Weights of a small GPT-style language model, trained from scratch on English Wikipedia.
Size: 13 layers, width 128, 4 heads of 32 (2 for keys and values), MLP 512 GELU, vocabulary 5698, 3.15M parameters.
Architecture: LayerNorm before each block, learned positions.
Each number is 128 + 24 x the weight over the matrix's rms, rounded and kept within 0 to 255. Layers, rows and columns count from 0. Numbers have three digits each.

# layer 3 attention output (transposed), 128x128, rms 0.142, rows 91-95,122-127, columns 0-127
136124111103156168109160129142127101100144154137144133144128108146147138135114148120131118136137140149142106143130151130119178132148104117119094121139093133108140108151146080126147083139182105146124104130125115116098134111119143125145102172131138115088114131119126127151113123139152133126056128106119126103122122104145130131142116164070136141120120106162128122140166123113160111129135
149143162137193174153130126096123091145116178127091139119130087164132100147147124138144126124092150135129115119131098121134132157172126080121093141154093131128135096127166088123124125144188113162125109114111104088117078118098148102148152158163119085093087098101144211132134131137113120118102133124089147087116099126173171154150111126107110126093122154158126130123142206099159138123126
109150134155118129152116120104107164149147127118111120123163117104125147138139125130217136134124141143121127085141132123112081122143180128143154146132120106150125125130122152168116164117121134141071133105102119131152136120118116136108119127113121148142134115115122152108128125133116140127137101140134132139131127131133132129119120114076106112128129125124134136145088121129095132112123
143119105144105126164097115176151144201133110138135141110138154133121125104131109143116104138159137128137111096143152097131169134142149157140133119119119109192142123154123155107133146121086131104123139156127147111103150113097132149085129110100144131126154130136116128102134096113126107152109117129132133134126114114133105100112129086144114117181137122109139133155127085122121149107110
144157143158136113152120139077112153109110159115085159124094108133094116114149117117120105082069173134100091161125109102145111164151179088147092160163089111136105105048160131167140142148133148119137106100112109097150084151138165120132169141144101102101102110109147174162144117110109139094141142125095136155123128140138189166188147127139097104091125193125139146090068206099126144126125
120149134125152106110127129125175062086105158144059133121115110148114104117152107128096160131100152107117177096142113131152132122078134094124139104136129116096122098088121128084168173125146137114167151152142130141148142120138126113116192120186115131097174128140162177121110142095113111126173152119100141101141091163117152144093134120205140151079133108086114134125118173076151119170135
149114089128186174158162138164101148060133162113122125140098116126186152167106167139156112112149121144164089135107179137109186119156100144116070097140103104069136131162151085159119046143171093167105095138133114153135087082131170169162058163090096102143082132132104100168147133164110147129070115090121148141138112111131070153173068176042123133109108130163145100125194097156166117125167
142138117107212167143141116093135085102104162104067139148113097137176100191148104129131155080120167159106145100136116098120177120116118084121115145140118085099137081126161109121121111141180104140142120141076099124136113102109162144130138158173108099083101124140154194160112147118130130130115144104098164108138086108170170165138123157117097141087091130146119149145161179115154140151135
121130149147116163112118122106117183173164120131154117126153129122115136122143126125183138164116148147127097111136137148105098143138139137151126149136116146157127133130131144152121168129109143111087126096138151076106117133132134128107106128118156145133115113106106103108110103141142139129110104128145139103096133112154122113119121110096103114137121138142138163144088125133091152086115
144120174127113145143092148173145160255168122192168126090165110127092129107111072139129177176077132114122093117137119174112117149154126142167133132143075155176112143130125158127114114111087137064131144136153172081055105125109114085051139115103171141112122106131125095095149098132153169132078102134152144089097146137166064087109133110158085105166155156121156153137087085106141166088090
133129126139120106153159132067143126057087156078043161136111128114145110109162116128136114070098180141104137114139115091130130145102131087162146147132150119106108091068138149132149158137136145123138111108111102098154146151147177143125182128146100117105131140164165186162125134081129132106167145111075127135145130154141210168178164116155112130062102138106131142121098190085110139149124
# layer 3 attention value, 64x128, rms 0.0626, rows 59-63, columns 0-127
118117154169133099100110129144124124146129079106117138121124145104154093176127111110133159124129091168120155144110133166119119134121148176157122141113129137120179092118074113126115148134107122109134147160147138131138107129140168109119129058097102153198134124140151092092174164174075104104180111103166176145140137136091120137082070118202063098148103177135128128109111106142070209117125
132116117072091105122169131126175161101152121131145126165140197088172173123126148172128098147173135150147134131108122151057127132151166175129145183147134111134156137152117143142114104145091160070125191143123099098159127107125131150075102099129104109160118135183100077122089144177081149123135126097136141148141131108060067145120099114127128112143107131150146147154163099166088179048161
134109163128102135099104118132140122108135134161128124133124109142112091118141166132134110115109167091128136119145130103116143129103096078112099136152132102118095148152119116113152142142181149125126123127124111106092110184140118131131127135124168100112154128135139128150152139110151136159112135116107132115112115125130157104100158109147145124122124126145102140125161129160169089150104
211109157105121136129099095114152060086135088149131121118108070136188182151117115106131179164120192097142109145147128104145098099149085087089137093158123129134137149089185123097132129114152121152126102112120075141125106163106091111191154152121130101131098123081143144138119123130136187113118134171112123115089138153193158117122115128130190178074161136138116103133130145156151062150112
089145128092139131115165167220171142153154139101146120129130174130093176075111132133117127168175133142147134091140185166139145131137092155150132140095122145113130116190161147118131137100080152133114168110152195054094186105138135148069055125141140104142092144197127117111089158068119111118122126104133111148127139124053107130085126155054128132148088083119124131129196148126135148096140
# layer 3 MLP up, 512x128, rms 0.159, rows 0-17, columns 0-127
124167092140096103107146137109133130101099112125129103138126113128083152144134149088126121190135132140142117106143134095130138122146170143138145127116130152127131146129119140116128119145070140117111137127112141109114143126116165135113093133156118115141156094110135117110142106125133125128129128148098149124118114110130108101134128095119148141154095161133106171126138143154122124165132
168167106180113135137084120123145134130105117126119091141109104134155071150152149120116108132156135127135126150109113142147153127146123116113100091163155150186145173145148136178131092158145140124106099158123132126058106150101154098127091139168130116106159094089114118109123128104137127143144112161149130128132191120158152084148112117111110150087114132141121139149106170122089089132133
136153117109122101131158159127153141067131083121135106122181148148124109159143161096143117130138126210131126147088128098142113106152099129140118134131136115133104117161127149111115140138092106125134118105119154120114168154145137129127081152129143114171096102158096097125114119140130109169148145159127133144180124137116142111124098104138149113116118136121150175154116154094072106131108
114177107120180096129139100149130112124095055175164114138102131156121176145138146113125131138132089132174107098135134114096135135072160088136138115135136124127119104125135159148133090135152163132090103110151138137136105108108127118153103173111113121113086111107102126110126109121185117090083101151106126133151167103140089112098143138169136157093131159137126135166104139157108156149133
102132144115139135127134148125151151132153114130132123135135121135097146114158137117124141152137153134158144117151155147108137119111098135154076120147121123127147112144138116115136131143139177095147100095124143111117162128156136126084111127133140130119128119146144093119106113091147129129105127116151118089110121126128118123100146138118134133118112127127130120127147117158135109107115
194131114158119123129129120097151162124077129093111135138080112120121138125129107127126141133185165182122142154195118098120156120143088184129105144151152150160102115143104130158122142145105141111100172161114088119124163145120158102108120125104132117117122117161138098111152156114155142079132086130120122127111176129130109111151137108104168124125112092120109129098138132167105139100146
118152112100160109132102116096158132118122065088121107126140091169143120168181121137111128116173143153136155111125155127128149104141138114155133160185132105127099111106153136171181099203146144111131125164141147083093108118140141132106124099139110106133162109149129080139103153085157098139099139119107119145148119096154146137091122140156125149087077116116147165169150139145082160109166
129121109123106175114117126111171092076117157108113103142127132173147050144134134087126111163135133141185127133121108156097117116098137116121146102181112120113161152110108135158188124145156138116108160131105177109101103147136180085102085070131177109165171119117142125123138147171158111104104118118141153107103134123176105121117125121170130156113111102113124165167142138139109128112121
143123069130117113117136130086164120127065141131101126136105150119099105140138162130118114122149154167184088120174134108195172137145103133111134126099119162130176152146135142111173094167106117122132101109128125136142098156094128096143147125115170097107123121137124121122162102097120125117140108130117117131082112103113130078151131110161157113136089113156073131135170143156153172164153
131152126173135114113099124143171148100060148155130132098143194118170176129161130131147089114199143133116118110140113089120177125148093108145119115086130134152202130141138125180128159184081123109141141078104171087081089154147175121161133081124145154137106104108115122147124167105128095117126119146100104130112135129145113102124138115108166152117076140161101124166154126124085121109107
160174137106100125128149119124146101127124128166121128140084137090120141107105135048152126132111133115134118113176097096145144141093152152177102125150135135137117115096112141163125117115146171084141095138122129131166130150140129117140110119123133113112136124134125137125126130137108115101119093114147139138124144143126138127127142158138134133124124097123129129098111154165067125124181
151119129125115112131178136098139138098100148096107114155120153113165110130112135130133110118133143106142111118144115130112149117135176134112125131107132142137130145109124178158135076106136133116096149163121104113093094165103161133102137129126113120118123126138136136107141129144165149113108095132104119137163129121156102117162102122100105136127131149145124144127144147124154106101112
143176114136142132149121145100153123147106168146130128121095121167111124087158117160125129125098181108144122064146161134156121131141129126118076138121105152146186100119135128121157133113127143091121143072122145104095114150122195097125141114133162105103089131143123171101139098137117124109127130110163152101138110138132135121158145143108104141130118142176114129120131146110137128111118
108155127154083144132160164117177089110147082140092082195149085104104121114141137109145119126142143126097137094158142131145107152100115109146109114113156138132134144142122164144118131136109145116116142156119136096106090172095171111103107109143121139122166094147164092098166139094106145114089090137115167120154148107141129105106110126117107104155095189137115168194127146167096114142131
119115112133119148109153099112154110116148092109083100141130162132131127147153157089119173121117178158117146163121143133114107129163109119149110142073133163124133189138124143114081143148127112127133120149071088100132135136124125128136125161143108118113156107115112125116154168115079072145130148151097213115109089174173130114130102142117172149122088102109118160168125125125135124151146
121113077107107117135140096114125116117132154101099131141115151135120117120120168092126108127135131126116129162117119108162170166102160192116124120148144147143113149125101175113143125148139122120124106143113103125151112165093125139152130125122164144109115127126132129127131106115137114153128125120140107134107161095113159132134163124134135135107125159154126138134143126133106104152109
090115107120102127108125121094148115120132136131100124140122110125114136132149156098106107132117134127118129142114100107150126170091145200138117157142132172142106126131115162114139119164145122097115113121110128139174108143131128111121160106121171165118134125149144075123133118119137142139152131116186135107114161110105124126129121105158109134138118158140132113145134121174082142144128
117159115144113149120131156142142150082125112109133115135122177103128095137132158074138126151136138178170145115105133132113121142131111141151133128070154134113105188125090143123101117162087111142106109149112097087127094141131148134132080095103101118148160107149118089127120121118181147110111141130213118128074124109123073129100114085114144140212104128150130201155186134131093152120109
# layer 3 MLP down (transposed), 512x128, rms 0.129, rows 0-16, columns 0-127
163128137154104136115150139126141103118095121108090174122117107129127104109103125131146123148148116130158139101143125137138157086136131151128149135094122149150135167157116177162109115113103125124108105136085150108080100136115164130108103100101107124101115099146109134121126138121169142105150128150092126159121156124146125153108118129116119133174072173132096150144152139136151151123136
140152117120132129134152146174118063142171112097131105158113142119112151152117123160069134178128127102134137117154121125165160153099143154103115100115119165114157130145126177134131069119153136135146104145127168132150121109102076106122094130128129148091143021132134130111170102146160100124088113198154134111134178112126122084072124131125132153156123120123088166133116120161147138137125
097139147126151116124109171119090125124180144117144143115108149133116137150120154160136097118166129153099114151150121108114125127098103103114154090113149135107137111118128086107142147107147135146140152168125116130115129169131140152130160102103131162144115098146103110129123114125111108142123111173109115108112112137152130146089145128132096128169128127153139121120118118149143166150104
152154117097125082110112104116133155116112140137127162050116131144126138164162099146136096131133093156119149143110168136135111120119128129152090145104095100131157122117154164139158129134115115147155147131151125140103129122099136115132163123129104131117115091093139130122134076193158132122117113159133108123101160116061143056112177149115131140097118119135136150180120114158106136168104
128117155130175127118114113127148139107115131149133127105143126108121109089127183124133132122114114113129130134131083139133107135152136145114145135114150104108135129127105126115138118099123106150129139141129098091169132157136150122137148146122135104128132124137123129140136128120145155135145116118133116142119126127131155116153146121129125126142121133143119125135141115114150114116112
129127123145116113102132086146122158105146095108108154098144127168160122097118121172122114123150129146120167161119117116148146160123153141165115165147131143120133120121091126134095093138091078139121138113097172117127187118112106140135085144143168149127127078136133163126120117137111129097140131138116091148114184127105102148156126129130133121138097100145148106140114103099107141138148
125127117092126085154142137112124133058106127131142142139149165110138108158157155153131166161132117160089117094123150113116167147128067147145135171127101132138119152115142142163124102097119108136134097137120128099158165107104202116112156105104136148119114092120104177158122128131087147138146153138089108103131089130167071112137149131128109128140099110156146148135137136149118123093166
138133126146084146117150167091141130130104163105095110162134154125126090104097045148133065105128132165160099114096116088110112145096155170132114134114152169195157126169081112152155138144119130154118117144104118082211159137138166143124121111144127145146158107145155153111104153138096139098137120080194148145138100112105076105110095096156145122149092142095143109161146170120047165079093
135144160083116158117107129159161106123123106139120114099094154169144149138098095161131186133114111134163143128153150110116122096155129113116134130120109094085121100089137144101193092120174138119145108151138135164113085068139134127127137140153132079166136116163133109153101119125117115155116094117113113148132109119136143110097130119143141105147124151110131128089147127144143141123114
069135133143117119158115104128130130146131127182151111172171163099045149087169126129138139084137164127127101129138098147069157136143134121114133149150107099166135092146162160100122129149136128162127164142184106121124085184116155145141120130101139130150128163083169159089147155120109153104098065100109141141110103116116114126128137158161082107107140134138072080090133131144131098110143
102140123135112125117115143128115115117123135098130104103130176109150150127191124127143143112108094134130110120135113091082151135145091152131145116165122107143141145116134151143087143111155130130164112166146155113176151155136129118149115112098073114165140087121143167141118098148143120123156144105166110115112119155134122111114149113114118095082132127137140118175130140090100120118100
135104103120134108111137119087171119129148141136133148125126154114105100129119134135163150121118120128117120130108098151144103133129157123106164137131101135110121161138115139102134165111109102115137169111122116134127129139159123124114162129121133122148107131077128125127115122120121149123161148145110124144165106153114131162154158125128110142098090142109138111128092129137134113119124
126141132108168183123101097133103136140146152147131139136114103115153084161102122092137116135117143127094104162125114190143156100134131135106167129102131138124118106131127148119154129169127114129126129168103166146114161103144113147130129126126135105132133087156143111170098128089115139149194147146117115112080157134080152114104160117111132156111128158108127126119116112088130082123094
129145111104076134154133124153145110117121118132116114102138133138186178120119149142165115131153132145138103126126144119110123114146166058129137139152093151133122098106131131161122133168104095123118134141155170063133144174150179129083115087088106109155133139128100108109172105128089132121119125128133141100138135142113052127101104095104147158142125140162110134134124115162068143117137
120080120163156109119102137139139127132094129127129148124135144157101142127170136110128169179120124147087120119147129108106138098133165140175120137106130159158093115136141140148077121096150160129140123096144120107124123135137164116116148117137094113163146090134112113113141174109079110143156154120095160125137080119156091122100153175153150118089081081140088138139141123108121147140117
125157160144138116114144148142146096123119128119123094126136133138106116128154090102132178102109110122121118134120119131139131119136127111156116125111113130103135107143151116112144126150107199133122125149127140142109149128128119107151161137150138122130139119136144132120076134104138146127153134053144103135129148145136113150134072127153121104131128124099123094143119122089132145100136
143138169119168154126110127149123096128127109123119094143161120148070094152138135125131142139099116131106145140103065136128118141128124115149123131078101124096136120153163115104143118123132162129133137168124149123127128124105114119152168123148125124138119093111101098128096121127162134141163139047114132129143151158130125141132076132157119110143131130141109120138134108100126152118118